{
  "d_model": 384,
  "n_head": 6,
  "init": "normal",
  "optimizer": "adamw",
  "warmup_steps": 499
}
Each number is 500 + 50 x the weight over its row's rms, rounded and kept within 0 to 999. Layers, rows and columns count from 0. Numbers have three digits each. The size before them is the row's rms in percent of the matrix's.

# layer 4 MLP down (transposed), 1152x384, rms 0.0384, rows 989-1017, columns 336-383
099:430508459520445551542499501427406526439500503534450527525536419532593494562580485570485482480412580449445523469522488492518520442549420526573476
103:493337537417501349441541490498506514512493515483492535478456465594512538387522553449523435482473462489497552559568510528449450430425483474468587
106:529478501437470603582531502552466417542485568417474450510494460432484456501516484483531481466509483334454485458507510497448540489459437528462619
102:436363437470548480489505439516608390593571478461524480540487587418564499528447569417525512501420448561518506466547501525532548510492520457445514
106:555456424620500475512554423454543505558436564565451517447447449499487404555329549433525453547487441429599494415436498618525408439510506509457496
096:534541502463477433476511559600441552496489620433470444435493571609476511497400488455486529462542487479498514450473501586540472539477515494527388
101:427559520443453502512592380569476410511537483398459490465556509466460506551556504461540429409578572358504613417463470579524467525461579424552486
103:605479515600460465448499510435506485456580556527432502474550492490491432427450512479486509524557482392409505511436418516552479559489411543452526
103:491419501576467540473521546546517448574478475480547585591552534524464496592467527582551622439511460619557513525557519633448425478564463493498525
103:445461455548566550506447519508479497487467489427546508537486458410548597503534507489420487503499516491511471561422490515492468480519469482470579
097:476590507530569520472591495512394410480487501570537529549521497519485499541534547592582465443430567474475503467477482460520457564477587424532490
103:530589510566443477498506421494572592552519562476539404518492528566542425482536463487494469486487547466466515570526467616559578615532542494480480
095:517510503506513501501528432494425559463547436511480523507512528457566571499498440432509524445501533445468479505531452553505550489549494424468441
104:492592496506473485453496537581517424508587504524524470542567477493399427581558555411409483542568435625488495534525510426431514511489501527432548
092:568494582506545452560527475458491504459486587434467508451515410537510443568447434568512532519485515331425448576471479522577503503414513476499540
100:486522398419462574486531454418493457425510539492450480543496571522453462573534562591561483455469526397542533476582480522524500539571517469555574
100:503586485449497539446443480488536509516484525535432451538546476460424522430450509492511528495488450336475493398495529478464465529503527492489418
103:496553535411498464538503455564473572542488528480543438527448511479444591549571413523442504458489541508394475541485511440485495484489571569506487
093:523427505448412477515485455550581502475517508434493527430564556426463470585437483463478532447501489437515508525546458522471532516488402544478488
101:562402481482455534490450482508588482418473516552457425488548527497544531452483516545524453487500485388566575420461533529578422420452496593476511
094:519483483467490432498453465474450465512457594551503523384529495527493497503518635471465415530399487340481479567474524538501540396557542509504409
097:476374459518575443458523504533542426569480479608497538460541439518482448447487522480456380544481559370471429456499522419503456483596526534512522
098:481456515438468439467547452477478430512492505463477494611541401525536476583545420418506591490604551450512459438481484475512482441537543546520650
097:493445511520465400507471441572456503498554502455465463479470441501495492521461504532470544480474473453622527559510544465441519430507466452508580
100:546585408550554448473554583465548568578461481571598494464611551479491515492447557427508516487537527595539508387562477515543587551555495553534500
105:475441434479515459498604586430435510504559423488461469486461476534536474498400536416505472527551408461512519524552467573579528506489561566473621
092:425475498499524506518462514424521517499505446482442513411414521546462534436438473504434495434452539450443606614510551598520599454440460488474453
091:441578455425552431532515491624610509470480439493531469494491518523462459447593576518540538497474471371577494474517432457491497501459529510437550
094:592414460459506472456468489488517477520443535435469524411481443489478596471545496489411458521492519555410504473537415560517415553487526496500540
# layer 4 MLP up, 1152x384, rms 0.0444, rows 990-1017, columns 336-383
104:623483545461481534543481481441485487472509580412545481599486437466506565535549507466553559579456435536514504502459516600469460514531508458480467
104:455576584552493533581451566521441549422483381504502444526469437522475471512467578487446450509549474494496546562473554490569559489417598502514473
100:498556521494470511495498584414511471504489428460554469510517590561439522517487527424523517576450470573557451515453611398490511556482404512484499
114:531531440525598461536481510438561480469544425492487534500541532491596531552418451494502535635527475517439512539542493538490511567503437443507525
099:474561504479496484584546524459504533620495495489478459521479522441474401511538542473419601470471443517450465532541495380535466496509527526570612
100:592551478474532514456548524493525478533503509574551460494445469530631433478593518456433531555487456529509466525467481577552509552570515503545555
120:527554537412561596623468494434509449381556494457478507548552463514502480531557408552548543544508501497466479484496519500501588548495580486513565
103:484495428510492482548486491554521566480451542432480499513463589406457512561478394459445513465474499516495501488580509563510474574472535461518537
100:551585438517499512482480511539498533417572478466491527501476542502558480562535513533519541516520498533447484590534585495390476533376554457525449
095:559439534495498577463523553520534592487532530439458470460519524427453396540498459510488496473562534527530385552489536564584490464609426523570483
103:561535500469484476463445480488458480515428449514503508608395567436409542563497486471471555525518557542532544655578607543421483547482522487483489
092:455501617546358572521475510533445461558505556525539464557493514524603446474514388573541485463530493578562591422569504345522500504508506575500497
105:562493418566521548493481518470448408550476543472443421472632533414519517565476380590569484474494539545447496529550526522544447486510544444513450
092:553487520458509597519529550534476417514474493422496564498472536579609486500477560563490500518501555503479533445500476523449550584515565507548544
098:519473505497515509620433525503473404530450478626532527629420467490630496404553445508503487428553554621621473563512529435531481597480416422521470
105:491568499430567564603480542462482495480517524494575451483544546401555502484458472496511550523525574494466530516566423446487540605505463479494533
102:519549474540496508527414575385551472504492382572612443570543586627513556593507486450491531527470565541452466571487635428448475512459517499455579
088:528449564455482595476444544518533585546516534514561462483381555471499435596483496573498520482528495504498396466539619539566506548629485481520499
102:521571607520509475599461524484527461367513459448531517465489557474560573578490440574442499605483468514444550442493485493560553523390463499555441
092:467465500524571535415503557482563531540500614460447372458520471503431520495452450481489491425534383548514550542577477523463517417455516437515448
098:471555579450505465503429604440481558462516550479491492557511445486466437525478464518456574569567497513510460509470609525554537559499496492407635
101:496618552438566414441502502449488614521413601491602531599410476522551428529535472466553552518499519499460493515499538558480496502502500408560460
097:547489500487611540507413479350501552515460531535535443535503600553558477484446430510508509489459513527507513522515508403499471535506488434397448
100:584458506480488436539432555535540543445473486495545478533547471431569444530556431489471515535459467536519468446562523481407499573429497473549672
102:582483526462483474554514528539475405470486604471644492569504461547550525458440471520497475529462544529559486495480594536500547539493397491449531
092:497521414522560508549492487489556444478546588455430457539508499589514426440574517538556479551505502503443425603505500440532513449515554447537465
090:481532595566454552514488521452581551570405569439503507475500463512483454462543411479464496453458428558601478468502599472424464506525483487495526
094:485498503486503498580532518475525463459500591578598509565528464468426519567400468562499508536580412538564623523535497540581514496498453488458566